{
  "tie_embeddings": false,
  "extras": ["capped logits"],
  "decay_fraction": 0.3,
  "dataset": "wikipedia_en"
}
Each number is 128 + 24 x the weight over the matrix's rms, rounded and kept within 0 to 255. Layers, rows and columns count from 0.

# layer 4 MLP up, 768x192, rms 0.289, rows 200-235, columns 0-95
[[143 143 166 139 190  77  74  98 139 144 117 130 129 127 151 151 161  89 112 108 145  90 160 143 135 124  98 138 133 112 127 120  89  92 155 177 145 100  85 102 120 146  91 108 144 142 150 123 149 135 134 144  92 111 170 130 121 174  87 134 129 113 186 139 126 109  95 119  91 124 178 107 169 119  95 136 146 120  78 112 138 152 143 132 163 140 163 155 113 130 129 177 135 155 148 117]
 [101  78  90 155 135 145 113 110 145 124  95 154 144 154 118 115 198 165 139  70 111 124  81 117 112 136 117  88 149 141 132 134 120 129 140 114 119 159  62 114 115  84 124  98 140 112 100 134 136 108 121 158 141 127 129 145 138 113 142  90 117 119 119 117  97 120 137 135  78 146 133 161 150  96 150 143 137  98 161 145 160 111 134 160 127 126 108 153 156 106 121 117 115 122 113 115]
 [133 128  93 154 161 103 106 147 138 171 143 120 137 153 151 128 136 124 153  94  85 113 147 135 132 107 135 160 100 148 112 153 145 142 141 147 141 111 134 106 138 145 156 112 141 113  99 118 127 133  78 108 105  87 136  99 101 155 132  95 179  94 107 130 111 113  91 156 101 208 143 102 109 128  85 153 139 154 136 117 114 121 130 138 146  83 146 116 153 138  69 143 164 152 204 122]
 [123 156 134 131 115 101 120 118 163 157 142 122 141 178 118 148 117 130 169 147 116 107 149 109 115 114 148 137 111 128  91 151 125 155 145 112 111 142 127 102 142 116 170 127 158 122 129 134 117 111 101 144  70 122  99 135  94 144 155 148 132 128 162 131 112 124 153 115  94 153 124 140 135 175 103 149 129 125  64 131 106  95 122 157 100 111 134 109 109 140 108 118 113 116 154 154]
 [153 131 124 205  90 117 121 118 141 126 148 100 144 186  94 101 135 116 131 117 186 104 152 111 141 113 164  98 133 132 113 113 129 131 135 111 139  96 151 149 123 147  97  83 119 152 102 112 153 130 159 120 124 104 143 133 143 154 105 135 124 106 125 190  90 109 136 117 140 122 151 134 122 152 130  75  87 111 127 133 104 149 135 133  85 135 101  57 114 128 110 121 116 138 158 166]
 [144 160 114 102 145 134 190 110 110 141 120  96 169 158  94 133 164 116 134 204 136 125 146 121 132  60 164 136  84 126 163 128 144 129 156  99 112 142 139 100 130 130 190  73 113 120 114 117 111 101  98 139 140 115 100 138 146 134 118 114 120 168 136  78 115 145 112 150 113 115 159 101  92 123 158 136 153 124  57  61 137 149  98 139  92 124 134 111 117 127 139 101  75  61 140 186]
 [123 122 143 145 157 107 129 107 114  96 131 136 138  85 136 134  56  97 156 153 128 144 105 146 125 117 107 103 146 136 125  94 141 112  99 109 170 122 135 167 120 101 165  85 117 131 125 128  80 155 157  89  86 142 120 117 128 128 192 114 119 135 180 123 133 147 167 115 193 149 147 122 143 134 108 159 109 154 138 105 194 140 104 130 160 109 122  97 165 129 121 164 155  86 136 150]
 [126 144 135 153 122 150 159 117  81 150 103 135 142 157 157 162  81 100 115 105 148 117  99 108 125 130 146 103 104 117 156 151 108 139 120 136  84 117 132 130 129 109 152 129 120 121 170 138 142 124 135 129  69 119 101 126 123 163 128 104 125 148 137 125 162 132 151 141 145 131  70 131 109 128 106 133 117 114 149 129 141 118 129 110 117 129 132 120 136 156 131 131 124 119 125 139]
 [130 148 131 122 164 165 133 136 121 118 118 105 173 139 128 116 121  85 127 120 118  89  93 114 100 149 175 141 145 138  89 102 103 143 121 155 127 104 122 147  92 153 122  93 134 116 113 160  76 152 131 117 110 142 122  83 127 134 131 157 133 162 105  96 159  76 122 170 144  86  98 144 189 146 114 129 104 123 136 143 128 130  64 116 106 121 148 173  64 137 117 165  56 116 113 146]
 [144 141  85 109 139  87 119 163 105 138 159 162 147 161 108 158 112 163 103 112 171  96 120 112 120 129 119 156 133  85 134 126 163  89 135 141 130 111  74 155 146 147 126 135 134 135 143 149 130 177 119 122 129 150  93 137 133 145 168 128 129 156 160 125 135 151  74 134 122 162 113 124  97  79 117 147 143 159 140 131 116 141 140 129 102 142 114 152  53 157 145  58 144 205 111 107]
 [138 147 138 103 104 121  79 106 123 113 176 156 112 145 149 119 150  91 113  84 125 138 143 142 129 120 122  83 143 105  91 146 160 124 137 146 143 150 121 111 127 170 155 116 180 119  98 130  87 154 125 117 136 132 112 118 136 127 126 137  99 113 100 133 150 140  85 111 149 122 112 150 125 121  99  95 131 110 162  84 107 145 136 116 131 147 117 127 120 116 142 122  95 148 131 130]
 [171 124 125 137  97 135 139 114 142  94 113  69 141 102 122 102 113 120 104 116 129  96 121 110  88 108 115 101 176 111 131 116 148 114 106 183 132 138 149 113  98 105 114 139 117 158  99  75 110 117 115 115  67 145 118 144 135 177 122 112  80 171 177 167 110  95 117 111  74 136 159 121 156 151  97 128 129 134 169 134 121 171 140 152 147 113 147 149 118 103 151 153 158 127 138 133]
 [128 123 137 113 177 179 136  94 160 143 170 159 117 105 158 145 113  93 122 126 128 134 108 116 138 177 137 111 104 175 121  93 128 138 129 111 154  96  98  99 129 128 107 109 129 108 134 108 131  82 133 126 131  73 149 112 176 126 112  80 116 184 111 111 139  78 145 112  63 128 143 132 137 137 123 101 105 113 126 143 153 115 102 130 141 239 170 147 124 121 157 148 155 123  91 151]
 [ 96  83 103 107 139  64 132  81 113 118 137  83  86  80 133 113 122 143  81 175 123 141 105 156 112 119 189 141 127 121 155 113 166 136 156 162 118 104 154 117 107 122 117 110 105 125 116 135 108  90 146 130 126 138  47 134 116 127 133 146 153 151  85  75 160  74  91 125 189 144 105  74 114 157  92 131 189 136 112 145 101 118 139 138  71 144  95 106 126 104 138 170 151 111 127 123]
 [119 141 119 116 109  96 122 123 168 141 122 141 110 107 112  83 155 121 148 114 137 133  93 117 125  97 110 125 128 106 161 105 155 115 114 137 105 154 156 102  95 133 134 146 137 137 112 115 140 120  98  98 157 105 135 124 117 113 132 114 104 110  91 137 131 136 132 118 135 117 106 143 140 132 101 173 111 151 186 142 141 102 136 129 100 144 135 145 131 101 180 134 113 145 122 166]
 [108 161 111 120  83 188 129 110 142 118 103 195 122  96 118 119 140 142 143 142 129 134 125 113  91 148 139 146 128 136 128 121 155 108 167 133  85 137 154 118  98 105 174 125 112 100  97  93  97 134 138 169 192 135 114 149  96 150 122 116 146 124 157  96 154 121 105 172 147 114 168 125 124 110  82 155  91 153 152 151 119 125 101 101 135 148 112 132 105 121 115 136 125 148 112 139]
 [119 106 109 163 101 110 188 126 164  82 151 155 148 124 123 112 138 131 119 115  90 134 153 118 130 129 161 149 141 130 130 121 124 119  95 149 117 147 118 125 137 127  76 112 148 120 128 163  87 124 124  90 149 169 125 127 111 114 135 138 114 146 174 122 124  98 118 117  89 109 109 136 164 116 117 183 100 149  78 139 109 162  91 136 135 130 133 135 187 142 111 141 155 154 119 143]
 [108 162 105 148 134 113  86 139 141 115 103 105 135 143 125 163  94 125 147 118 101 184 122 134 173 122  98 112 158  80 140 160 132 140 110 116 142 112  95 144 138 147 164 124 116 100 148 142 121 115 145 109 141  98 145 144  92 164 154 126 109 150 151  89 139 128  98 113 170 169 146 109 133  94 115 129 142 133 115 143 156 170 146 130  86 134 164 147 133  89  98 139 128 117 116 135]
 [175 140  97  91 166 122 141 111 129  51  79  85 127 120 146  84 118 146 149 144 138 167 152 107 108 134 139 126 108 154 124 109 132 132 106 158 129 146 117 178 190 130 159 150 144 146 112 119  78 137 115 131 117 118 149 103 105 131 103 156 112 121 161 132 160 124  60 106 120 120 136 120 130 118 144 115 120 122  84 127  92  92 156 130 161  82 147 149  98 142  92 156  93  85 128 116]
 [111 139 108  91  94  96 122 161 133 134 132 129 168 150 133 109 158 120  87 133 162 103 143 151 142 132 113 125 131 157 148 140 140 162 164 170 149 106 113 144 101  96 104  97  97 147 140 138 132 102  86 181  95 122 121 133  91 112 112 134 137  92 152 108 171 187 136 142 134  87 143 122 139 143 114 142 132  86 163 133 127 126 138 110 137 137 130 126 113 127 137 111 106 126 122 100]
 [106 151 161 115 139 143 117 113 109 102 194 155 144 123 112 149 109 101 177 156  88 132 137 129 119 130  84 113 131 127 120 130 157 151 142 154 109  94 183 158  88 126 107 134 127 141 127 121 127 148 143 101 115 134 142 139 133 169 129 115 114 135 121 125 149 160 114 120 130 108 153 133 127 117 112 161 141 134 127 115 140 116 104 114 153 131 102 151 184 104 118 134 136 118 144 147]
 [132 134 114 135 145  82 131 125  68  57 121 111 126 129 108 109 141 108 123 111  91 147 139 111  99 125 119 111 122 171 101 138 146 152 133 102 122 117 105 111 118 154 129 163 149 142 106 139 171  99 118 134 161 165 106  95  88 142 115 117 102 140  60  90  75 109 120 158 109 150 183  74 126 140 141 119 140 103  97 155  99 102 186 112 153 110 161 162  97 154 132 127  92 115  51 148]
 [153 198 136 126 112 116 120 127 137 120 131 136 142 118 147 119 106 145 125 158 154 118 135 139 128 157 176 129 127 117 153 121 111 138  86  89 127 115 151  92 113 109 106  71 104 142 120 152 109  93 131 150 137 142 150 137 140 107 146 125  90 130 148 115 143 137 134 140 151 123  87  96 132 168 111 137 134 148 120 147 122  68  94 124 115 143 143 143 141 131 131 102 122 149 121 132]
 [142 155 131 123 139 147 131 129 176  92 119 144 128 141 146 146 119 152 134 153 134 133 124 123 129 144 145 132 108 122  71 163 124 124 122 128  67 101 105 155 157 135 166 119 177 122 121 126 138 144 141 134 136 134 159 104 127 151 124  72 137 108 109 137 150 105 172 108 138 137 128 109 118 129 109 150 152 122 138 145  98  82 118 134 123 107 104 124 128  99  99  67 162 125 106 105]
 [119 157 118 141 106 115 103 103 101 103 151  80 137 152 117 119 128 151 106 120 151 107 143 125 124 145 171 104 131 149 164 153 151 111 126 121 140  94 121 153 113 142 118 154 147 131 122 144  98 127 156 116 167 150 154  92 139 152 120 122  96 170 131 132 154 130 149 100  88 121 143 147 106 134 128 139 139 158  96 104 102 144  77 125 136 101  83 148 148  89 118 114 137 110 127 186]
 [146 127 120 133 125 144 173 126  89 115 137 116 110 108 136 119 149 100  71  66 131 127 138 126 137 135 168 118 195 132 144 142 138 114 123 140 158 144 105 153 132 116 115  94  89 155 117 108 159  97  97 148 158 144 115 138 139 139 129 124 152 101 125 129 158 125 156 131 131 113 102 143 142 144 150 143 115 139 136 145 130 141 138 125 136 121 102 143 110 145 167 101  82 119 118 130]
 [165 114 102 123 102 156 136  84 139  88 118  92 121  80 115 132  99 107 106 112 127 130 132  88 125 181 123 148 134 111 134  83 152 150 123 144 115 139  82 142 132  96 153 107  89 151 102 140 182 149 144 110 105 127 182  96 183  99 124 139 157 133 113 118 134 135  81 114 155 101 112 111 115 116 122 160 139 124 149 135 145 100 132 130 156 159  98 147 160 122 144 139 101 102 141 142]
 [128 142 126 168 143 193 150 129 180  92 131 123 114 122 139 135 127 164 136 117 127 138 136  78 141 140 132 133 134  91 104 168 160 101 122 158 128 130 196 110 117 105 113  94 176  79 131 150 135  87 106 114 151 169 175  59  76 158 131 160 141 151  59 154  99  62  77 161 120 134 187  94 124 180 104 153 112 121 107 138 104  85 115 143 109 173 147 127 102 119 131 118 135  67 123 131]
 [135  63 118 153  88 122 132 145 101 128 158 165 136 169 162  83 136 132  85 127 149  89 142 103 204 131 105 123 155 101 157 105 130  94  83 124 161 117 157 151 166  89 105 135 151 115 123  83 121 147 107 125 191 114 111  94 105 136 121 156 145 146 129 102 132 162 120  65  89  88 151 115 173 153 153 114 142 109 152  78 151 151 146 152 162 124 158 120 154 188 119 159  61 141  79 107]
 [134 131 172 117 167  98 147 135  79 147 140 116 166 113 133 139  92 181 112 121  84 148 189 121 132 100 117  87 112 102 171 116 113 129 123 156 144 141 111 113 129 119  99  88 125 136 133 128 126 128 143 100 154 114 152  93 134 133 116 146 118 162 112 140  91 127 146 149  72 116 144 131  91  99 153 125 137 121 137 105 154 170 107 163 112 161 161 107 151 115 101 145 118 136 102 152]
 [145  95 130  92  89 109 134 158  93 107 134 148 115 150 108 120 124 135  88  88 122 168 119 126 140 102 117 167 175 152 128 145 137 174 115 156 173 134 138 115 120 164 108 110 113 144 125 140  65 164 104  76 112 138 154 158  89 138 139  98 133 122  84 127 111 139 142 129  84 177 104 120  97  68 142 135 125 130 138  91 121 123 121 126 114 114 102 153 158 152 152 166 133 139 100 134]
 [106 111 133 132 185 126 121 158  86 154 118 152 145 149 138 113 155 119 147 122 105 116 121 142 112 153  98 110  89 129 147 146 131  66 156 135 116 187 130 112 142 170 152 116 135 130 183 158 155  99 132 106 146 150 148 100  82 132 143 112 155  92 115 119 131 105 144 123 155  94 146 171 114 163 130 139 138 130 100 111 127 126 124 111 123 114 134  98 125 103 114 131 155 115 121 168]
 [138 164 124 180 144 121 132 132 115 146 161 180 120 158 141 125 125 107 147 115 121 164  88 148 148 126 146 102 117 104 110 148 157 150 146 134 148 118 102 119 101 106 116 126 142 178 105 138  86 144 143 155 130 117 116 144 133 134 136 130 151  98 133 163 105 134 102 134 117 155 139 117 148  97 114  75 140 139  90 121  97 133 176  84 150 165 177 138 192 105 131 108 116 112 124 132]
 [ 96  99 131 159 149 101 107 114  58 104 155 134 132 105 127 152 120 101 120 145 144 121 121 173 121 113 142 180 145  78 111 101 148 143 124 192 102 159 153 137 130 147 148 124 162 108 105 166 148 115 120 134 138 159 164  86 112 130 108 138 133 140 144 149 119 118 108 130  91 155  92 108 134 128  84 133 123 117 124 122 125 151 146 143 146 173 126  99 108  75 133 108 148 164  98 129]
 [112 102 122 159 124 136 127 146 168 141 148 128 135 154 141 148 140 128 135 123 129 169 141 114 145 123 179  97 133 104 133 115 134 147 101 153 120 119 158 133 153 133 120 111 142 149  90 105  99 121 146 123 145 149 152 137 126 130 132 121  98 131 158 185 161 121 154 157 157 143 122 124 111 192 139  97 124  83 116 116 116 118 128 127 148 163 114 142 122 146 133  86 141 124  78 138]
 [170 134 118 140 104 114 145 140 104 123 105 103 166 117 147 140 135 148 131  94 153 129 115 143 181 120 131 135 162 118 130 124  98 109 163 107  93 165 142 137 134 120 168 167 138 142 127 132  66 142 112 127  89 140  69 144 140 143 173  97 128 132 115 151 132  59 131  90  87 118 169 137 152 137 126 156 144 127 116  99 105 146 121 145 109 126 123 123 123 108 155 116 162 157 149 183]]
# layer 4 MLP down (transposed), 768x192, rms 0.285, rows 200-235, columns 0-95
[[129  97 126  94 117 153 154 125 142 173 122 153 140 179 165 124 138 139 112 124 145 125 126 111 102 121 162 112 132 113 109 113 106 123 126 132 131 127 121 139 101 175 109 108  89 133 144 109  97  99 172 140 143 128 135  70 161 166 119 144 139 131 127 144 148 141  96 138  83 147 105  92 145 173 155 144 166 128 150 157 143 197 173 104 127 143 156 165 133 132 137 143 144 169 111 127]
 [ 95 156 103 151 103 127 114 155 137 103 100 139 142 124 112  99  94 160 112 157 142 152 147 106 143 139 142 127 132 115 162 126 103 118 152 158 127 126 118 138  99 167 126 130 167 115  90  92 139 107 145 153 117 113 132 124  98 134 137 112 128 150  97  80 129 150 106 129 153 144 152 153 119 154 125 107 172 140 118 135 156 173 130 155 140  87 125 130 104 180 128 157 168  98 150 140]
 [103 143 143 166 184 125 132 163 129 112  87 143 134 150 165 135 129 118 134 114  87 148 122 102 136 114 144 113 121 157 117  98 122 126 119 183 145 134 143 141  93 105 145  66 105 125 142 113 137 142 105 147 145 161 111 132 125 144 149 127 121 109 147 102  94 152 151  94 117 133 112 155 122 140 190 114  89 115 172 104  79 159 159 115 108 106 111 102 164 111 149 100 134 159 128 102]
 [136 117 134 130 180 136 100 127 129 155 140 121 148 107 123 140 176 143  90 107 119 110 134 136 109 153 123 163 151 128 173 106 104 117 150 183 102 147  97 144 156 124 140 153 129  97 155 113 140 116 111 140  97 132 131 149 110 159 114 125 149 122 119 191 129  95 117 129 148  95 155  85 126 120 182 127 141 136 144 163 159  96  93 133 100 141 135 141 121 101 133 189 103  90 124 135]
 [155 146 151 135  99 168 142  75 118 133 146 143 143 137  93 158 165 110 150 139 164 130  90 122 105 139 147 101  94 121 124  90 162 150 110 151 118 133 178 150  94 129 135 124  88 127 100 107 146 122 149  86 131 116 193 201 149 136 122 125 117  70 137 153 150 159 144 161 123 116 165 139  82 121 110 132 119 173  97 108 108 165  99 166 117 157 127  95 173 105 119 120 149 150 166 130]
 [151 153  99 128 127 124 131 136 121 135 131 137 159  78 129 145 114 152 103 110 134 132 148 116  97 111 173 113  98 148 130 166 116  79 118 155 158 127  67 100  98 148 132 149 123 145 157 161  96 130 164 130 124  86 150 203 132 122 160 161 126  82 119 109 145 127 177 108 171 154 120 105  79  83 111  96 153 127 103 108 156  99 146 201 137 148 125 139 150 112 155 131 132 160 103 180]
 [136 117 141 139  84 130 144 117 151 169  88 109 138 116 125 124 124 112 114 125  91 121 162 164  98 150 156 124 101  85 156 175 142 138 134 122  97 101 101 102 113 132 132 136 113 135 141 141  98  92 130 166 118 122 134 130 164 182 129 120  88 114  82 134 139  92  95 154 138 139 105 169 102 132 205 144 175 110 109 113 119 153 130 101 133 151 156 127 159  82 117  97 127  55 103  93]
 [121 116 123 112 134 112 141 152  87 146 108 135 105 115 113 166 126 141 150 150  88 113 126 139 154 115 113 141 123 180 138  83 134 158 107 144 133 155 137 111 138 123 141 145 149 127 131 105 156 156 137 131 104 128 107 131  96 121 135 148 146 125 131 107 162 108 138 122 123  77  83 132 105 147  79 115 125 122 129 112 119 152 166 139 133 134 152 132 149  76 102 108 194  97 122 124]
 [125  94 132 101 136 123 119  85 180 145 138 137  87 121  80 134 139 131 148 117 123 146 116  96 146  94  86 155 127 173 131 106  90 133 138 106 125 100 137  91 125 129 132 120 116 149 143 130 179 122 116  90  91 142 106 108 162  98 125 155 100 141  82 131 117 118 150  77 129 147 122 131 101 158 125 120 132  97 144 103 145 147 140 117 151 115 117  86 129 102 139  89 138 121 128 122]
 [144 123 130 150 121 125 135 128 119  59 179 111 153  98 139  84 166  76 108 113 153  91 121 114 144 122 113 145 112 119 135 136 149 129 109 116 135  89  80 141 123 157 110  85 178 135 144 138 110  93 181  88 130 123 130 194 129  99  99 109  85 165 115 160 141 119 133 112 167 110 121 150 149 103 125 131 151 142 159 162 127 147 164 109 130  97 119 116  90 164 179 108 152  71 108 124]
 [151 116 160 131 113 119 102  90 101 137 184 145  83 151 139 107 108 115 119 144 156 145 109 130 180 135  78  85 118 128 147 138 107 131 181 141 167 102 120 127 120 151 102 167  84 122 152 123 110 103 145 128 141 111 104 136 161 163 125 106 138  91 123 130 153 114 153 103 135 137 107 120 101 135 107 152 114 138 115 135 132 144 111 157 116 122 106 125  86 102 158 156 129 121 117  76]
 [148 134 154 125 151 144 122 111 162 147 105 129 145 153 126  84 125 140 104 148 122 126 131 101 141 138 103 133 102 125 111 121 115  84 125  73 104 171 138 146 141 105 137  99 130 113 135 108 139 175 108 170 127 105 137  47 153 113 119 117 101 129 148 161  97 119 114  94 118 156 146 132 105 159 137 153 109 101 119  90  97 153 147 126 163 117 146 149 165 134 131 101 187 138 164 162]
 [126 130 104 159  81  81 136  97 129  92 119 128 130 128 125  96 157 215 120 106 137 140 154 130  86 146 147 138 143 108 155 141 122 142 106 186 133  98 141 137  89 120 131  95 127  96 153 123 118 121 102 140 127 170 122 178 145 121 107  87 122 136 148 129  99 113 126 132 137 140 137 147 149 152 159 130 113 110 107 101 135 187 159 104  96 117 154 117 114 135 105 122 175 124 117 122]
 [144 101 140 173 157 100  82 151 137 158 137 173 129 103 109 141 113 122 105 134 173 118 110 105 166  97 160 173  76 150 102 164 128 151 149 121 126 119 107 119 153 121 137 116 128 118 102 107 161 125 163 120 103 107 101 105 149 131 155 131  82 151 124 126 143 109 180 127 123 175 154 148 119 122 159 147 122 141 117 148 148 116 102 118 152 110 111  96 163 133 139 142 122 151 122 149]
 [150 142  87 130 136 134  92 108 149 159 116 140 155 116 126 153 141 110 142 119 148 142 154 117 133 113 150 134 124 130  83 131 144 134 125  97  97 111 131 193 143 176 113  94 102 113 104 162 119 118 135 156 117 107 103 166 128 139 135 111 170  77 109 135 150 142 129 142 109 105 127 115 117 148 167 144 133 133  81  93 124 107  80 134 138 124 132 116 151 118 128 109 120 135 125 122]
 [146 145  99 106 114 183 160 137 150 139  85 155 136 112 138  82  87 152 108 135 139 119 117 151 136 136  84 134 153 148  96 138 159 144 168 129 173 107  85 125 103 117  89 174 131 167 116 120 143 139 126 142 120 110 120 107  49 105 152 139 143  81 164 158 124 138 109 163 142 106  76 106 112 143 139 176 127 135 143 147 160 111 103 131 169 120  41 130 107 128 111 161 134 141 160 156]
 [ 84 115 141 131 146 124 133 143 159 141 149 135 113 103 158 126 132 130 166 154 132 168 123 119 119 167 158 124 133 102 147 126 117 111 108 132 131 142  98 157 147 133 118  99 124 164 129 224 189 141  89 133  94 107  91 119 149  86 121 113 152 157 101 108 137 110  92 133 112 119 156  92  96 108  76  98 112 125 112 131 156 156 137  74 150 115 150 107 145 113 132  72 119 123 133  85]
 [134 144 102 144  94 125 147 141 112 171 122 104  67 137  97 132 112 118  97 140  83 180 107 147 110 160 104  78 127 132 132 159 147 120 141 133 142  93 141 117 117 152 122  80 114 166 141  98 145 128  94 124 105 120 139 151 155 152 155 121 106 166 140  80 111 172 119 109 126 129 157 111  87 159 126 177 129 163 156 127 173 125 163 142 163 109 111 131 115 128 117 168 111 131 124 105]
 [162 177 148 136  87 136 118 141 123 119 144 134 120 114 173 102 166 121 118  94 141 124 135 115 131 121  99  90 141 173 111 149 154 162 114 134  96  88 140 139 164 153 165 155 118  88 118 117  99 126 133 119 120 135  72 119 130 147 101 155 116 100 168 115 118 100 107 124  90 112 102  81 127 131 140 119  96 116 145 130 148 140 139 138 119 152 120 140 110  76 142  96 152  79  71 115]
 [133 136  94 111 120 131 133 127 155 133 116 149 151 118 132 132 148  97 107 159 158 137 123 167 131 134 187 165 138 104 147 140 135 113 118 140 147 123 115 136 148  81 147 142 149 125 132 157 111 154 147 152 122 111 106 108 108 103 115 143 133 147 103 142 157 159 124 152 124 102 132 107 137 173 129 117 147  81 135 132 117 162 120 153 133 124 153 125 108 137 100 153 130 121 123 116]
 [ 99 136 152 149 141 122 139 113 143 129 172 144 175 134  91 167 101 133 173 148 136 105 137 149  99 128 124 171 149 148 131 124 119 119 102 115 117 133 155 133 108 119 145  78 118 135 132 166 121 120 135 142 112 156 122  87 150 185 114 113 112 106 130 103 106 112 106 126 130 116 118 157 145 121 152 113 110 134  99 139 147  98 134 107 144 106 132 125 154 152 144 167 151 123 151 123]
 [126  99 179 127 176 130 137 141 134  94 175 130 137 152 128 138 152 132 136 141 131 126 118 170 122 176  98 176 143 161 106 127 161 139 125  50 130 171 128 107 111 153 153 115 156 123 169 129 144 113  91 115 173 107 149 167 128  97  95 103 138 147 138 116 136 137  94 111 125 102 118 115 136 169 145  77  90 178 125 121 118 131 122 136 165 109 176 136 154 116 130 121 151 131  90 149]
 [143 126 125 112 114 175 122 154 115  95 157 126 102 102 134  98 145 101 148 114 128 111 124 118 122 114 103 100 133 131 102 111 129 135 107 102 132 142 136 120 135 135 119  98 164 135 159 133 163 118 120 138 136 149 138 122 139  93 138 131 148 120 114 136 115 130 139 166 130 144  87 152 149 144 113 130 119 157  97 141 132 158 114 104 119 175 144 124  99  99 193 117 110 127 145 127]
 [110  87  93  98 135 145 147 141  94  79 103 129  94 128 139  97  88 205 110 134 168 113  87 127 155 113 121 109 143 114 124 145 157 105 136 127 123 131 110 110  68 150 116 141  94 107 132  75 106 111 151  95 137 162 112 152 162 101 151 111 150 122 134 100  78 169 130  78 125 133 150 122 141 129 124 147 110  37 115 117 100 137 147 125 117 107 143 164 157 132 136 153 149 122  78 133]
 [136 115 125 149 142 108 123 129 145 130 150 145 127 100 134 142 121 143 127 121 154 122  98 145 121 108 124 155 130 122 143 128 184 121 140 111 125 154  97 124 125 133 136 120 126 167  51 104 116 184 127 137 126 122 132 133 168 124 167 128  99 163 161 131 125  96 147 130 151 138 168 110  90 141 123 131 126 150 121 148 155  98 164 103 109 133 115 148 152 124 119 134 136 154 145 134]
 [124 113  69 135 147 135 141 178 114 131 124 126  90  92 106 106 141 130 123 103 120 121 132 173 153 114 147 126 142 155 126 136  79  89 146 149 147 118 135 128 142 110 148 134 117 154 139 113 127 142 162 137 121 153 107  99 139 109 166 155 166 163 142 132 133 146 174 149 127 103 145 103 127 123 155 133 130 117 186 168 140  70  80 152 164 101 170 109 152 118  98 129 103 132 132 134]
 [144 155 130 155 122 126 108 147 111 119 111 127 124 135 123 168 145 125 111 130 119 120 129 115 137 173 103  62 178 146 158 138 141 133 158 112 128 154 122 172 169 161 115 121 110 140 124 113  87 102 133 143 145  90 161  84 183 122 114 145 146 138  82 156  84 172 113 132 119 130 113 134 120 165 117 100 120  76 107 122  85 154 105 159 136 142 104 143 130 130 132 134 132 167 145 141]
 [150 130 145 122 116 132 135 148 167 136 119 143 114 145 143 100 135  87 114 127 146 106 149 157 114 155 108 143 132 126 125  76 116 149 163 123 117 150 116 139 117 141 143 125 142 156  92  97 109 148 146 106 164 147 148  39 107 122 143 119 147  91 144 138 159 126 126 149 138 149 173 108 174  99 146 113 124 133 164 134 123 154  91 124 140 112 163 151 139 155 155 124 131 141 117 152]
 [118 134 174 135 160 109 191 143 101 123 168 151 146 140 157 144 134 180 139 115 109  62 110 145 145 121 109 148 129  95 141 126 142 106  87 126 172  95  87 159 144 133 110 105 130 141  97  76 158 114 138 131 196 133 128 187 108 143 127 135 137 130 164  49 107 148  65 117 170  79 141 147 120 126 150 110 120 169 102 165  92 117 125 150  92 121 131 133 132 102 147 176 124 173 156 129]
 [152 144 130 120 174  72 118  95 112 130 132 153 129  67 109 153  81 137  84 154 159 166 126 117 106 152  99 109 139 133 148 126 154 131 120 104 117 127 152 151 119 116  99 126 157  95 166 125  53 142  98 138 187 122  88 184 130 120 148 138 121 140 146 128 154 117 151 102 144 118 156 146 130 135 151  94 149 115 123  96 119 156 144 156 139 135 126 166 136 125 120  94 139 157 129 158]
 [137  97 116 131 130  98  73  82 144 111 160 161 126  85 126 121 148 131  74 150  98 158 160 147 128 103  77 130 113 140  96 161 109 125 105 117 171 104 126 138 125  98 105 112 142 142 135  94  50 147 153 102 169 107  83 194 135  76 175 150 128 161  87 148 123 174 142 148  71 106 112 129 115 138 128 134 126 148 167 160 116 130 115 152 129  56 110 164 141 107 134 163 132 115 154  99]
 [136 145 162 139  88 142 168  85 119 146 149 139 158 149  86 107 121 156 119 101 148 106 157 154 134 155 174 145 121 161 122 103  91 146 159 113 101 146 101  95 102 153 164 145  91 130 158 138  95  76 142 117 142 156 142 174 148 140 137 124 111 149 101 116 123  90 181 174 121 113 174 120 114  97 119  86 118  97 156 158  53 176 141 128 136 135  85 109 123 173 213 154  72 160 154  92]
 [111 122 118 103 139 101 119 124 104 133 107 118 105  87 171 157  99 105 150 129  81 105  80 142 102 141 129 102 134 140  80  86 118 134 175 133 127  96 127 176 173 138 148 174 136 142  90  98 130 150 149 130 117 168 155  39 129 139 118 115 105  95 149 122 132 134  96 146 129 139 129 173 143 166 130  99 131 143 103  97 154  87 126 136 124 130 124 126 151  98 115 114 177 106 158 124]
 [ 96 173 202 153 111  90  91 117  73 140 134 147 116 130 160 123 128 112  97 107 106 119 128 106 104 134 108 141 133 136 122 130 103  76  94  91 147 135 113 143 142 162 144 147 126 105 148 170  79 163 126 197 135 145  96 139 144 119 120 146 127 134  79 136 141 119 134 151 158 154 138 157 117 148 164 156 122 103 118 146 135  88 153 147 117 144 150 103 107 136 122 130 135 164 129 176]
 [107 131 110 164 158 143 119 144 132 154 116 128 168 129 139 177 146 140 148 134 106 119 119 130 170 140 102 111 165 104 127 159 153 121 125 148 113 120 122 103 147 146 140  93 145 159 116 137 140 114 113 145 113 107 136 119 149  89 111 105 150 143 131 133 140 113 125 128 183 115 128 145 108 142 165 121 163 120 122 103  86 149 110 157 119 131 135 153 164 118 142 159 144 140 119 120]
 [ 86 141 147 159  87 144 111 130 120  84 113  72  97 146 142 122  89 106 147 162 181 127 128 130 146 140 113 121 109 152 137 110 124 124 138 130  74 166  90 149 134 133 150 141 109 131 162 165 149 146 130 143  72 140 141 125  98  91 144  97 149 129 175 123 148 129 114 150 131 143 151 151 145 115 132 167 134 147 150  92 120 126 124 112 113 116 140 134 157  92 123 105  88 113 133 154]]